config = dict(
    n_layer=12,
    d_model=768,
    n_head=6,
    n_kv_head=6,
    head_dim=128,
    d_mlp=4608,
    vocab_size=22710,
    activation='gelu',
    norm='layernorm',
    norm_place='pre',
    norm_eps=1e-06,
    positions='rope',
    rope_base=10000.0,
    rope_fraction=0.25,
    qk_norm=False,
    attn_scale=0.0884,
    bias='all',
    tie_embeddings=False,
    parallel_block=True,
    init='normal',
    init_std_qkv=0.0204,
    init_std_o=0.00417,
    init_std_up=0.0204,
    init_std_down=0.0017,
    optimizer='adam_variant',
    lr=0.00037,
    beta1=0.95,
    beta2=0.95,
    weight_decay=0.13,
    lr_head=0.00394,
    grad_clip=0.5,
    warmup_steps=372,
    schedule='cos',
    final_lr_fraction=0.0,
    batch_tokens=65536,
    seq_len=1024,
    doc_mask=True,
    train_tokens=1046000000,
    steps=15961,
    dataset='wikipedia_en',
)
Each number is 200 + 40 x the weight over its row's rms, rounded and kept within 0 to 999. Layers, rows and columns count from 0. The size before them is the row's rms in percent of the matrix's.

# layer 6 MLP down, 768x4608, rms 0.0256, rows 689-711, columns 288-431
099,253,191,161,192,200,142,142,244,217,193,211,208,162,202,192,209,174,216,234,108,205,280,182,223,204,185,176,217,141,152,164,198,195,177,220,195,193,162,224,192,208,212,228,170,217,157,254,255,227,187,156,158,132,239,207,198,219,222,207,195,225,146,199,175,233,158,221,288,179,192,148,278,241,191,228,187,236,183,159,164,175,151,253,238,252,152,162,162,184,248,138,203,227,205,237,273,213,265,185,201,147,188,230,156,133,236,209,213,205,158,267,250,181,172,252,156,204,237,169,228,199,219,206,155,164,257,273,135,195,131,151,150,189,195,278,286,163,272,253,207,216,210,226,180
100,243,155,204,227,156,232,218,240,212,233,204,202,131,100,264,241,211,201,184,215,207,178,251,288,155,152,91,160,195,241,270,211,209,147,206,189,201,219,249,167,199,155,219,241,149,241,212,219,242,207,222,185,224,226,218,193,195,196,191,179,190,230,137,196,128,227,184,282,119,207,204,235,234,187,277,180,183,266,161,193,128,140,253,201,222,229,172,165,185,243,182,208,187,148,194,164,192,155,170,155,176,216,257,174,198,194,215,193,193,232,214,222,219,159,214,195,234,220,118,206,243,230,268,155,202,192,213,139,227,164,156,208,165,240,169,268,228,152,251,247,202,167,189,228
097,191,154,210,190,166,150,200,252,208,218,191,249,121,182,226,139,191,171,202,168,212,150,169,316,172,254,210,246,206,215,228,144,289,172,152,215,169,213,211,168,188,170,161,193,211,205,309,229,263,167,150,234,224,137,178,145,218,159,242,179,131,210,130,153,138,176,195,146,124,205,221,210,178,190,226,144,211,167,203,211,175,185,183,217,250,260,223,226,157,191,176,119,203,202,225,204,160,247,208,172,245,213,129,239,151,184,159,139,252,189,242,207,245,190,226,142,172,221,167,158,141,187,218,207,163,161,194,276,186,228,179,192,146,165,211,252,215,164,160,219,140,255,167,293
101,217,170,186,196,216,230,193,269,231,147,134,210,187,207,178,200,188,144,158,187,220,195,199,208,187,193,174,207,177,252,198,113,155,199,219,223,184,245,210,129,167,176,233,230,224,246,155,180,187,210,227,216,218,269,186,193,206,233,214,152,209,182,173,200,186,159,275,253,186,312,189,171,136,162,200,248,223,210,201,141,202,179,153,181,226,116,205,127,148,218,198,185,222,169,192,160,179,126,135,179,210,189,282,282,217,165,193,184,253,224,173,193,184,185,135,147,193,209,232,244,234,150,174,157,129,181,248,168,257,218,242,148,200,182,155,208,157,229,202,137,200,258,186,290
102,256,185,194,160,127,212,226,164,129,164,209,154,126,256,253,241,158,260,173,140,186,206,181,155,222,165,224,166,136,178,227,162,160,191,193,231,187,132,285,201,184,205,203,139,144,186,226,232,210,213,144,208,181,223,170,238,207,224,132,263,228,226,148,172,201,235,138,264,115,286,175,160,131,250,156,225,269,170,179,250,270,112,155,139,182,210,154,185,164,197,234,198,187,248,243,226,165,167,171,295,227,186,177,112,145,186,253,202,159,247,294,262,241,170,150,141,181,219,125,224,162,195,173,166,252,183,210,171,242,204,200,261,196,184,237,199,251,186,252,201,194,224,270,261
100,136,166,303,183,180,161,159,191,199,180,230,211,163,190,137,114,246,200,224,244,137,166,237,222,173,128,226,206,218,201,255,251,225,203,196,182,208,208,246,212,194,135,152,183,174,215,219,158,221,223,181,176,114,167,103,153,141,196,183,209,243,235,188,209,224,203,186,194,192,177,252,108,219,188,188,174,161,293,179,206,206,188,198,217,244,108,169,246,186,148,232,188,136,211,219,192,273,156,211,212,146,178,235,198,216,157,141,144,161,292,177,194,209,156,259,199,220,218,167,196,197,174,211,161,196,185,181,182,228,186,144,252,210,231,225,189,171,301,112,128,168,212,276,221
102,239,197,197,240,160,263,255,193,197,231,219,185,228,187,209,184,184,169,185,180,206,160,218,201,213,121,186,180,217,234,243,195,260,180,196,248,261,232,184,138,211,164,230,166,165,210,209,197,170,214,172,269,119,216,242,250,130,206,189,158,150,152,191,166,161,145,239,216,247,280,221,80,92,185,177,227,95,143,161,198,149,196,210,147,217,216,210,220,208,173,243,210,181,164,183,262,217,157,219,240,179,261,226,187,235,174,202,182,248,185,238,257,161,216,142,273,150,260,247,185,170,166,207,167,219,188,261,232,201,213,190,155,178,153,163,133,261,220,176,220,235,169,199,115
103,167,261,208,215,173,181,163,162,183,158,263,239,203,184,152,188,224,157,226,259,279,156,250,222,190,176,202,122,170,266,201,168,195,205,209,161,202,197,176,215,235,195,214,273,109,219,293,256,107,181,256,149,192,223,122,140,190,199,173,184,248,232,181,192,233,174,215,171,195,153,223,226,200,173,178,192,285,215,222,244,172,196,150,228,240,189,226,184,173,182,235,243,292,193,109,200,198,167,196,223,211,187,199,158,185,190,191,233,150,223,149,233,134,157,181,237,229,253,130,182,164,220,229,185,253,247,247,181,193,128,223,202,243,202,230,209,255,223,240,231,203,207,156,238
101,276,226,214,300,286,192,208,172,195,238,159,184,235,251,133,198,121,208,157,235,217,205,150,160,226,175,240,237,178,214,178,166,190,211,190,222,162,152,237,214,203,212,212,157,170,198,176,192,222,207,171,198,190,180,207,169,200,133,138,139,265,217,175,230,249,155,191,173,211,273,233,276,193,198,184,253,236,317,247,196,189,138,169,149,148,197,183,144,163,274,157,204,188,263,194,160,115,192,155,141,193,172,185,167,223,174,122,243,185,205,214,178,243,194,191,312,185,189,242,190,166,256,153,135,198,228,222,200,218,238,286,198,218,211,206,237,156,259,142,161,243,225,186,179
095,227,198,193,210,210,238,203,112,225,219,130,191,260,223,186,241,244,191,153,193,243,137,207,183,177,274,189,195,196,184,199,182,137,181,202,156,216,184,232,222,179,242,189,228,177,254,160,214,188,178,160,102,225,206,215,145,259,198,289,209,254,200,132,108,212,204,202,221,159,246,239,178,196,187,211,227,65,181,241,194,239,198,229,261,241,285,211,182,201,223,143,282,193,145,153,189,193,233,244,195,139,240,125,185,213,229,147,273,186,148,160,249,247,203,159,240,240,213,202,216,193,180,211,152,191,210,190,190,207,240,184,174,206,227,205,158,190,177,170,151,216,180,222,258
097,182,236,182,254,200,163,181,194,213,236,243,174,262,180,237,106,294,223,181,209,192,270,192,191,210,178,185,273,224,205,144,194,190,178,165,187,174,125,248,171,210,241,239,218,240,225,223,165,151,220,218,287,227,149,179,212,195,238,236,192,216,234,178,260,188,198,143,158,184,193,173,242,142,222,211,189,155,208,260,193,209,218,278,210,226,181,259,173,272,231,141,266,253,156,284,177,233,240,176,227,165,205,278,318,175,279,145,223,204,223,145,97,177,233,193,210,241,205,242,150,239,308,258,241,214,209,148,139,245,179,190,210,195,205,252,265,221,172,239,254,155,244,170,161
104,256,232,225,123,170,204,239,221,198,144,310,122,195,135,202,222,223,211,166,196,188,189,187,167,224,150,166,241,242,215,221,256,344,222,133,287,193,180,210,230,144,154,259,148,265,181,169,195,245,225,226,263,198,137,250,240,165,231,169,148,210,189,160,235,234,121,97,174,209,286,163,175,235,207,163,176,138,204,187,227,158,230,196,145,171,185,263,297,173,177,206,170,239,248,280,217,209,194,249,162,206,187,250,209,247,117,194,160,160,230,212,185,220,209,173,240,145,171,267,126,251,164,170,150,106,139,195,164,230,178,203,210,213,122,196,171,193,210,157,203,162,169,223,207
097,183,229,162,178,178,163,232,203,140,198,128,237,194,246,112,156,182,248,205,217,215,176,172,194,167,153,207,179,234,300,247,174,209,128,219,161,206,198,169,200,232,223,175,184,130,179,207,215,251,143,254,220,202,192,199,230,186,273,179,168,158,181,225,229,145,122,152,209,199,204,198,227,205,198,228,123,168,201,217,149,183,202,239,175,129,204,183,270,170,131,255,185,280,194,297,206,193,237,227,149,214,175,187,240,169,171,171,208,177,220,179,191,202,191,311,207,205,241,253,234,217,251,179,236,211,155,202,142,182,218,177,290,189,254,167,191,200,165,194,278,165,173,179,212
099,224,172,219,177,235,155,152,126,223,243,193,183,150,151,170,190,134,194,173,207,172,147,208,203,192,293,136,192,277,221,238,182,236,216,195,154,202,195,165,209,243,239,219,205,183,204,267,215,245,263,141,155,226,193,172,173,198,164,275,248,274,244,173,207,194,268,211,196,185,174,198,203,147,208,193,189,285,124,171,189,157,225,194,188,225,259,199,212,227,144,129,189,230,191,208,168,203,262,146,179,181,231,184,193,189,217,280,134,199,230,162,164,112,186,147,212,149,146,189,231,194,210,146,207,203,275,172,136,139,258,219,190,196,230,175,217,123,218,237,164,243,173,212,133
099,216,129,167,184,231,251,176,228,186,186,194,169,184,175,270,165,207,211,302,216,212,235,235,151,155,279,164,220,317,139,229,210,231,177,215,259,230,184,230,160,223,161,220,232,253,212,287,146,231,267,168,176,224,256,159,223,168,168,188,184,184,152,188,305,181,159,234,210,151,177,241,206,187,207,205,215,199,135,158,173,201,226,193,167,185,193,226,194,149,156,232,305,147,234,215,216,189,231,263,129,221,187,223,237,166,195,144,158,259,218,265,215,226,198,143,202,180,132,199,198,173,215,226,236,201,191,215,219,180,155,152,166,123,197,194,176,177,181,138,185,225,214,216,183
099,218,226,210,261,228,198,237,247,271,201,142,132,142,243,159,246,236,234,203,296,227,159,228,98,183,220,196,181,300,156,126,218,172,210,189,227,233,194,225,200,254,176,158,229,185,245,234,155,234,150,196,256,265,86,169,151,257,295,226,163,198,120,205,205,164,108,266,177,186,205,196,206,205,203,200,303,189,188,196,185,190,209,182,241,187,169,182,201,117,178,239,233,139,282,167,181,181,194,214,173,222,234,216,202,239,84,256,238,198,144,159,222,201,127,176,234,175,244,212,158,174,276,169,194,167,220,246,225,176,258,207,137,234,263,138,176,193,158,177,200,206,206,282,265
102,232,204,161,186,251,218,266,218,177,172,239,156,275,256,230,256,230,178,187,175,245,255,188,212,157,147,174,90,189,158,190,171,201,229,186,189,218,162,159,279,204,162,249,189,160,204,169,220,230,192,186,252,172,151,217,127,146,232,219,150,92,239,145,258,246,184,149,253,264,237,185,242,224,186,174,183,204,309,219,230,176,167,220,288,165,171,168,253,223,252,195,215,302,207,206,221,227,190,239,242,222,192,195,211,192,179,169,115,198,202,212,166,278,168,161,221,216,171,218,247,200,239,207,184,174,165,195,190,254,229,184,182,223,210,270,176,216,152,162,219,165,247,203,232
096,107,243,217,144,245,282,216,171,222,210,238,107,253,211,262,177,181,208,204,234,251,195,77,140,204,170,147,214,152,235,132,177,239,233,237,193,156,221,196,191,215,171,229,266,182,264,122,229,156,230,215,198,214,243,157,185,134,253,172,258,208,191,206,219,156,158,201,187,164,248,162,230,164,176,167,142,198,226,208,217,190,234,181,170,158,228,127,247,229,156,222,257,328,245,218,261,150,183,257,169,200,249,263,241,233,213,190,168,161,117,244,135,226,131,210,181,327,215,244,201,203,199,138,193,190,207,168,162,69,258,186,179,207,240,211,227,243,188,317,232,202,153,185,204
100,222,212,273,217,150,268,215,137,212,180,203,270,221,145,199,186,215,181,219,244,168,162,246,265,186,170,195,158,184,191,222,253,246,233,246,216,192,229,215,181,222,148,228,191,221,197,194,186,148,222,169,184,228,233,240,194,176,171,206,146,134,269,269,239,200,209,276,210,204,150,194,230,273,199,207,156,196,285,177,225,238,191,200,233,193,256,174,178,158,180,162,235,117,230,165,208,217,192,164,140,183,213,208,181,203,238,187,207,202,223,264,209,148,184,210,234,231,208,167,208,156,197,251,254,227,229,258,216,205,236,189,162,285,237,164,228,208,104,198,270,155,102,210,204
103,245,166,161,272,222,261,232,178,182,183,195,203,157,245,236,166,146,195,214,143,154,208,216,218,274,231,170,258,190,194,209,239,190,206,250,166,135,197,270,209,239,164,278,218,215,149,264,211,222,285,157,235,207,228,285,241,171,224,162,176,171,173,257,197,240,253,228,284,243,200,201,185,221,216,176,204,151,213,153,217,200,200,141,212,145,232,206,188,126,244,229,252,174,200,299,127,204,182,223,210,164,189,140,176,174,262,152,236,208,189,244,243,134,138,175,224,192,162,164,246,193,235,286,112,154,185,218,230,212,243,138,203,241,308,267,276,235,246,200,233,158,140,177,196
102,151,155,187,234,256,192,180,225,229,221,209,173,140,191,232,165,190,192,189,294,196,240,225,190,293,211,215,255,194,252,245,262,221,251,165,173,238,191,181,132,228,153,171,200,247,241,231,180,188,172,260,213,194,172,231,207,218,251,130,236,207,244,233,162,184,150,181,246,197,137,219,184,207,226,153,242,150,212,177,133,165,229,254,154,222,207,211,215,264,133,150,308,214,242,171,184,226,221,188,137,224,251,228,203,197,269,280,280,200,142,213,222,222,220,177,226,243,147,205,178,245,208,199,172,212,251,184,154,200,149,175,203,164,264,178,245,242,225,245,129,205,194,277,176
096,240,227,212,170,172,111,150,216,218,229,217,180,203,225,218,209,200,140,170,255,168,175,221,196,279,269,209,168,259,216,156,291,165,271,247,230,224,217,259,247,171,207,281,177,148,187,208,140,158,194,231,196,200,259,209,206,164,201,200,251,232,192,260,189,209,208,189,184,241,183,207,87,157,171,229,208,172,169,204,177,189,217,208,228,131,209,182,179,169,242,195,143,108,216,149,186,165,195,178,224,208,200,216,220,240,242,187,159,178,211,247,179,243,201,190,281,174,229,221,155,172,174,188,193,198,254,199,185,205,129,272,170,234,276,153,201,150,213,193,216,227,159,261,270
094,208,185,226,245,178,250,172,240,185,245,147,215,226,213,166,101,192,183,245,187,247,150,204,220,241,222,289,80,155,176,264,210,215,192,170,219,219,260,169,182,163,247,180,172,178,185,212,226,194,184,141,226,168,153,158,155,173,116,121,200,229,216,203,164,193,244,145,109,204,189,190,195,161,170,185,222,222,261,264,197,222,265,236,228,170,202,186,199,262,150,190,283,252,166,204,260,198,169,82,180,186,184,239,203,204,140,149,164,209,232,192,189,245,135,178,211,189,200,177,199,220,183,226,223,185,107,237,245,209,205,213,207,216,108,168,278,147,241,152,233,134,160,173,184